Weights of a small transformer language model.
Architecture: RMSNorm before each block, rotary positions, no biases in attention or MLP, untied embeddings.
Each number is 200 + 30 x the weight over the matrix's rms, rounded and kept within 0 to 999. Layers, rows and columns count from 0.

# layer 5 attention key, 128x256, rms 0.06, rows 71-79, columns 128-255
229,197,215,163,201,179,202,186,185,167,181,176,204,173,188,222,175,206,210,168,170,212,232,185,196,202,191,196,228,171,174,193,217,183,164,211,220,185,190,208,189,201,178,220,233,190,201,181,189,209,191,235,139,164,210,204,198,169,188,183,206,172,183,185,188,211,231,168,196,218,187,211,192,221,247,250,216,213,214,196,181,176,183,175,188,195,171,250,199,236,184,232,226,165,213,216,206,224,225,229,219,221,173,168,206,186,179,198,210,161,190,213,188,203,198,200,169,213,206,152,152,159,197,226,197,236,205,155
248,185,216,202,180,221,210,164,192,167,253,212,204,187,197,202,193,249,202,211,155,236,188,186,220,181,200,191,188,155,124,173,178,231,228,178,160,175,182,224,224,178,201,232,233,261,209,218,170,196,165,213,197,202,210,205,194,196,240,162,184,189,237,204,199,204,191,177,207,208,206,221,219,203,234,206,220,215,176,193,196,159,185,216,194,168,206,235,213,230,131,233,160,235,226,174,218,227,199,185,216,209,203,214,193,185,202,182,212,125,199,215,210,184,234,179,165,200,208,210,179,188,195,219,229,238,222,152
160,193,194,219,221,207,196,206,140,234,224,161,149,211,155,211,189,141,212,224,208,178,191,196,167,170,212,200,168,219,225,235,176,194,166,248,237,168,139,210,200,164,260,212,167,189,211,211,187,215,184,163,237,232,200,152,236,215,152,201,235,251,187,216,210,199,199,234,193,186,221,199,226,216,198,181,191,216,171,205,205,219,168,218,148,218,202,198,194,183,218,166,201,179,188,223,161,217,191,196,226,211,146,176,199,197,216,178,201,289,221,166,176,213,200,234,232,186,173,194,246,203,203,188,176,215,195,253
172,213,202,150,225,165,237,224,215,247,205,202,150,188,169,186,252,177,236,184,200,179,179,183,191,249,217,165,244,209,237,216,173,211,222,171,201,166,159,211,111,224,180,150,224,225,171,246,258,237,212,155,146,142,227,177,209,184,197,200,222,239,203,233,180,237,181,202,187,221,217,163,188,172,199,206,203,233,313,195,181,229,160,187,218,166,164,169,191,159,207,201,165,181,203,214,193,163,258,238,191,130,159,221,200,248,196,161,141,235,177,171,163,185,254,183,161,221,211,159,122,199,149,129,231,245,200,242
221,209,215,163,234,189,189,139,202,163,209,208,195,198,212,195,213,204,206,203,158,238,196,219,218,163,137,187,189,186,190,202,201,210,189,179,209,188,181,182,232,197,190,151,231,211,210,239,187,181,164,174,160,137,213,177,206,179,202,175,201,191,220,179,180,200,254,142,218,234,195,184,161,204,188,223,230,223,239,171,162,137,178,200,192,193,247,242,188,192,217,209,205,172,225,165,188,176,195,197,180,184,205,206,194,184,176,216,194,148,197,198,213,199,229,197,158,183,189,181,211,195,224,199,201,197,172,184
206,165,188,167,225,185,187,150,193,268,241,198,214,168,208,208,233,212,205,269,213,178,238,219,185,215,205,133,264,204,200,183,245,191,205,213,211,257,186,199,208,167,234,150,162,155,230,182,224,188,199,151,177,196,206,193,218,217,146,229,193,192,211,210,149,134,199,234,177,181,273,213,209,270,183,180,203,172,203,217,113,146,212,204,193,228,219,157,208,147,280,173,227,212,260,200,174,264,198,148,197,193,183,165,222,169,227,243,202,188,223,172,189,182,206,227,234,250,230,218,205,237,191,208,232,227,206,207
190,233,204,200,207,181,155,182,213,195,199,196,233,224,193,188,186,178,249,194,175,188,181,196,234,173,227,198,213,163,187,176,178,203,240,193,212,211,201,164,213,123,215,201,179,152,159,207,198,227,151,186,182,164,236,220,242,193,222,182,216,206,199,165,204,144,208,160,219,205,159,198,164,181,213,273,196,198,211,191,165,179,165,181,204,231,279,171,238,237,151,181,225,163,157,144,261,217,173,202,228,205,203,230,222,232,192,195,174,158,226,173,252,156,225,230,195,213,179,172,192,184,176,212,174,193,221,201
210,218,154,199,250,165,238,165,160,205,187,194,191,228,212,224,256,222,193,168,135,203,134,145,222,201,190,172,209,163,215,169,208,174,180,237,214,193,191,175,211,181,257,169,184,195,173,218,209,184,230,243,165,133,190,247,185,208,166,187,233,172,227,116,187,210,206,129,200,193,198,226,173,222,191,240,192,217,240,161,175,188,171,170,244,171,161,203,156,187,216,249,215,169,193,201,201,125,260,207,177,188,218,167,189,199,201,199,270,216,230,223,178,165,241,200,165,190,181,170,152,238,253,210,209,223,115,229
185,228,274,161,238,168,191,187,246,178,170,203,183,190,182,210,197,169,212,192,150,254,218,151,210,216,210,205,185,166,170,191,227,201,175,214,232,205,201,222,251,237,239,181,217,207,246,254,220,208,215,208,185,216,252,167,226,196,207,211,255,218,191,217,128,190,200,238,186,232,168,198,185,225,186,248,202,182,186,172,185,179,172,196,190,220,183,235,203,201,184,194,261,203,165,172,164,169,169,231,221,218,251,197,183,194,204,158,227,174,186,187,162,212,184,193,195,216,174,203,187,153,184,261,152,256,162,195
# layer 5 attention query, 256x256, rms 0.0589, rows 136-144,168-175, columns 128-255
252,211,181,189,186,172,171,173,230,230,199,215,194,206,191,199,225,201,191,235,183,212,217,222,214,176,143,147,219,235,182,232,201,155,242,200,230,154,184,224,192,212,170,207,234,206,213,153,242,207,177,155,188,169,179,214,224,239,200,207,204,181,158,190,241,225,199,183,178,156,140,171,215,188,216,186,230,208,179,215,231,207,180,211,162,163,188,157,190,178,211,206,173,201,225,171,232,234,190,191,173,202,196,187,220,209,235,190,147,240,160,220,215,186,202,198,206,288,194,157,196,169,168,259,222,186,208,201
153,188,160,247,178,178,217,203,191,200,233,152,187,216,169,170,223,219,148,192,228,171,230,191,210,192,230,276,163,162,190,143,220,216,186,215,177,220,201,201,191,202,215,188,216,242,209,224,240,191,219,241,178,192,179,165,218,179,184,213,158,199,278,178,146,191,245,204,169,207,214,149,191,162,205,181,193,181,224,184,176,222,221,198,230,220,200,237,205,217,256,202,176,217,238,201,209,176,189,192,183,156,260,220,203,154,172,198,218,162,208,199,218,222,139,241,209,160,201,208,192,201,235,202,233,220,202,193
197,158,224,189,194,177,198,203,236,206,215,223,184,200,213,178,221,165,208,205,213,182,191,202,199,146,179,163,228,207,175,241,199,197,177,185,203,191,207,255,203,220,256,182,205,189,225,192,244,245,172,211,223,193,218,241,259,203,238,171,193,173,204,225,180,168,189,203,185,283,230,212,189,228,133,258,250,217,164,199,232,220,223,225,146,201,220,172,214,197,200,218,223,227,196,193,220,258,234,190,199,210,192,137,171,227,226,173,176,224,192,164,184,198,191,229,210,233,174,188,203,173,245,155,188,177,166,228
206,117,183,198,203,182,151,178,191,203,182,183,178,199,229,176,187,194,198,206,185,204,207,219,238,206,159,160,248,248,201,232,210,207,156,209,229,150,162,177,261,222,242,201,170,191,156,139,206,190,176,212,188,170,204,214,231,210,142,193,222,225,149,238,216,235,197,169,179,233,219,213,188,215,230,227,209,200,191,257,189,244,185,217,167,171,181,163,164,144,188,230,215,194,181,170,239,202,244,209,211,213,195,210,212,230,201,196,221,218,183,179,216,225,217,211,198,253,156,217,198,174,183,192,179,164,200,175
178,158,211,221,199,211,168,175,260,179,152,201,177,203,225,176,172,170,240,172,236,200,238,157,198,204,149,244,247,248,241,180,160,199,191,194,190,230,238,205,219,252,223,269,53,224,216,118,202,178,200,184,239,191,206,228,136,234,194,210,151,163,217,219,159,212,209,220,198,225,238,233,148,179,193,181,227,227,185,228,144,217,179,186,218,236,234,175,131,188,169,223,224,225,186,162,201,243,225,187,168,172,223,203,200,249,163,221,187,222,146,167,132,225,141,226,190,223,117,275,215,174,246,195,199,176,188,207
199,187,191,226,232,205,226,198,172,231,189,230,217,166,205,171,173,185,167,219,182,201,222,211,247,259,186,154,262,224,210,221,209,228,168,228,189,176,185,228,210,216,233,228,209,180,113,183,214,144,217,174,194,206,227,207,184,232,177,231,212,221,202,210,219,195,198,209,167,259,201,202,213,239,217,198,222,238,241,204,159,215,187,207,151,192,210,152,165,172,189,217,175,214,202,196,174,230,209,260,215,231,157,223,159,214,224,190,206,228,217,197,238,162,206,209,178,178,231,210,207,139,191,242,243,125,154,184
223,188,161,203,191,206,161,207,237,203,205,183,213,197,233,138,222,158,206,241,200,180,208,213,172,258,208,203,201,200,201,155,186,163,173,217,210,184,214,160,209,225,181,198,244,187,171,192,180,230,165,231,136,204,236,190,199,222,199,210,178,161,135,190,206,187,180,156,160,197,156,166,222,207,188,286,167,207,186,188,195,187,205,205,247,248,204,228,191,194,202,187,260,214,210,187,182,140,277,204,236,208,220,180,229,186,183,205,181,160,238,209,226,201,187,179,204,214,191,179,193,157,176,172,182,204,161,201
173,191,109,236,172,218,184,163,203,173,146,112,219,238,254,275,211,220,196,206,199,212,200,185,251,183,213,149,186,235,258,140,217,214,166,229,172,225,162,241,237,221,227,187,201,223,180,206,222,207,176,176,160,188,177,172,238,197,207,221,228,168,195,214,193,204,165,210,191,183,195,174,217,195,239,186,163,196,220,192,243,286,172,212,179,177,169,218,175,181,239,203,211,206,178,161,245,170,206,179,197,171,222,204,188,248,222,193,203,202,176,161,232,176,220,196,186,220,194,206,190,214,166,168,198,205,263,205
164,246,186,222,173,237,218,280,245,228,182,230,239,204,210,201,190,177,196,233,259,183,227,192,170,170,317,293,152,187,248,149,197,216,134,243,135,242,235,214,160,215,201,221,130,239,201,238,136,182,200,210,194,285,185,174,126,220,234,182,168,165,262,181,170,166,160,265,233,243,217,161,179,188,118,177,181,181,204,184,189,110,270,195,259,225,189,199,232,251,145,159,194,228,262,197,115,215,219,151,235,201,217,184,177,188,123,188,192,232,199,210,171,249,131,202,243,149,200,233,293,208,212,152,197,214,190,224
232,190,221,222,227,200,179,149,208,202,154,147,140,194,240,219,187,245,179,170,177,194,173,168,179,208,166,183,235,190,194,218,191,213,191,142,248,192,197,186,190,176,197,201,188,173,230,168,217,248,220,189,200,198,214,219,211,246,142,191,257,222,150,237,198,207,215,230,158,250,185,184,250,213,247,214,202,158,204,210,219,266,153,132,175,169,233,190,204,190,210,249,164,180,186,117,202,176,178,174,224,172,208,186,192,186,248,196,266,269,227,238,213,198,182,202,170,183,229,180,214,272,218,210,191,190,240,229
213,242,154,201,160,177,227,196,176,213,190,254,225,200,173,198,220,207,192,245,176,204,233,174,171,168,228,218,206,193,193,212,198,186,225,216,214,217,218,166,244,227,185,224,230,198,224,200,189,170,215,177,123,206,239,243,167,209,273,158,188,121,209,176,195,166,217,185,201,157,214,169,182,222,178,185,189,179,198,214,198,175,273,201,212,237,214,214,227,261,213,180,250,216,202,185,218,228,253,172,176,201,175,262,215,185,166,199,174,148,211,194,207,227,216,214,177,234,231,222,183,203,225,219,179,167,191,174
230,219,224,204,187,219,208,241,214,201,229,128,227,188,163,209,187,179,127,132,270,209,185,213,220,204,189,263,277,199,206,215,122,167,227,116,231,223,184,235,191,160,211,272,170,196,175,287,185,230,223,180,218,219,209,197,155,192,211,147,199,154,164,168,196,216,218,197,200,124,188,219,212,203,190,201,252,150,150,199,183,193,203,203,249,188,131,210,233,210,184,226,209,236,175,231,241,192,245,229,210,214,204,166,211,185,163,191,214,176,224,143,187,208,141,192,234,205,178,200,197,228,177,183,207,184,195,193
249,195,218,222,240,244,164,211,186,184,203,157,139,185,174,215,177,196,202,192,178,225,185,188,193,195,178,180,188,175,212,195,152,250,230,220,223,215,211,189,207,199,156,176,203,124,148,187,186,240,226,227,192,202,220,228,205,230,207,216,196,195,134,185,205,214,222,230,210,192,149,217,238,213,226,230,190,269,176,203,197,256,163,168,162,211,192,166,235,143,200,200,137,235,182,241,196,185,195,205,225,202,161,200,217,248,242,186,217,223,234,217,217,189,163,188,201,217,242,171,173,201,177,201,254,209,167,210
255,193,159,184,180,169,204,200,173,187,233,228,199,244,152,209,144,207,160,222,210,195,208,157,212,219,214,235,149,197,191,241,169,225,217,201,234,266,221,112,194,154,184,151,205,159,208,230,203,256,142,253,160,197,229,222,205,198,220,179,221,137,182,216,239,183,165,209,215,179,207,207,160,246,190,199,165,239,216,244,185,136,245,209,186,238,168,252,243,149,167,185,212,206,235,203,203,182,230,151,207,229,206,198,169,182,134,191,232,200,249,224,176,229,222,211,183,221,191,168,165,193,205,164,148,175,211,181
226,180,264,179,215,280,215,209,225,191,246,155,151,156,221,204,202,182,192,221,177,222,256,191,202,180,135,138,211,156,222,239,273,235,214,192,207,228,239,205,174,179,178,152,203,207,249,179,222,154,197,120,229,218,177,162,184,223,201,193,248,114,213,184,243,214,173,241,178,177,198,205,186,215,187,217,184,212,164,170,176,213,196,138,208,172,205,204,140,193,210,223,210,197,167,214,189,175,217,190,210,219,200,182,237,249,163,236,231,218,289,193,191,178,198,238,228,236,198,196,187,199,210,236,164,225,149,255
141,215,281,163,209,214,158,196,183,199,219,213,230,170,176,152,198,175,114,176,166,274,205,205,204,197,142,221,179,191,216,201,130,165,196,172,244,236,250,213,210,193,187,218,167,139,150,168,217,204,201,228,173,198,227,216,232,233,225,281,179,234,150,191,200,156,213,215,198,200,229,257,273,166,164,234,135,225,174,188,226,254,140,196,215,205,255,140,221,189,183,212,153,197,120,236,240,188,171,210,242,229,196,168,185,254,199,143,198,213,209,171,200,182,119,216,241,165,208,208,208,227,138,197,179,144,226,205
199,278,252,265,185,167,183,223,224,242,184,168,210,253,200,233,199,157,228,176,202,210,225,210,184,255,152,193,203,201,184,235,221,161,169,198,225,204,159,266,175,188,191,252,167,237,221,174,194,207,256,162,129,185,226,216,241,180,178,245,201,203,230,205,208,150,176,160,141,211,189,218,201,240,253,222,228,159,133,132,151,254,191,262,200,196,214,171,228,199,124,212,181,193,200,220,213,218,166,218,154,207,203,162,197,187,266,174,197,213,155,251,220,163,207,188,180,150,179,220,219,184,190,212,263,192,198,216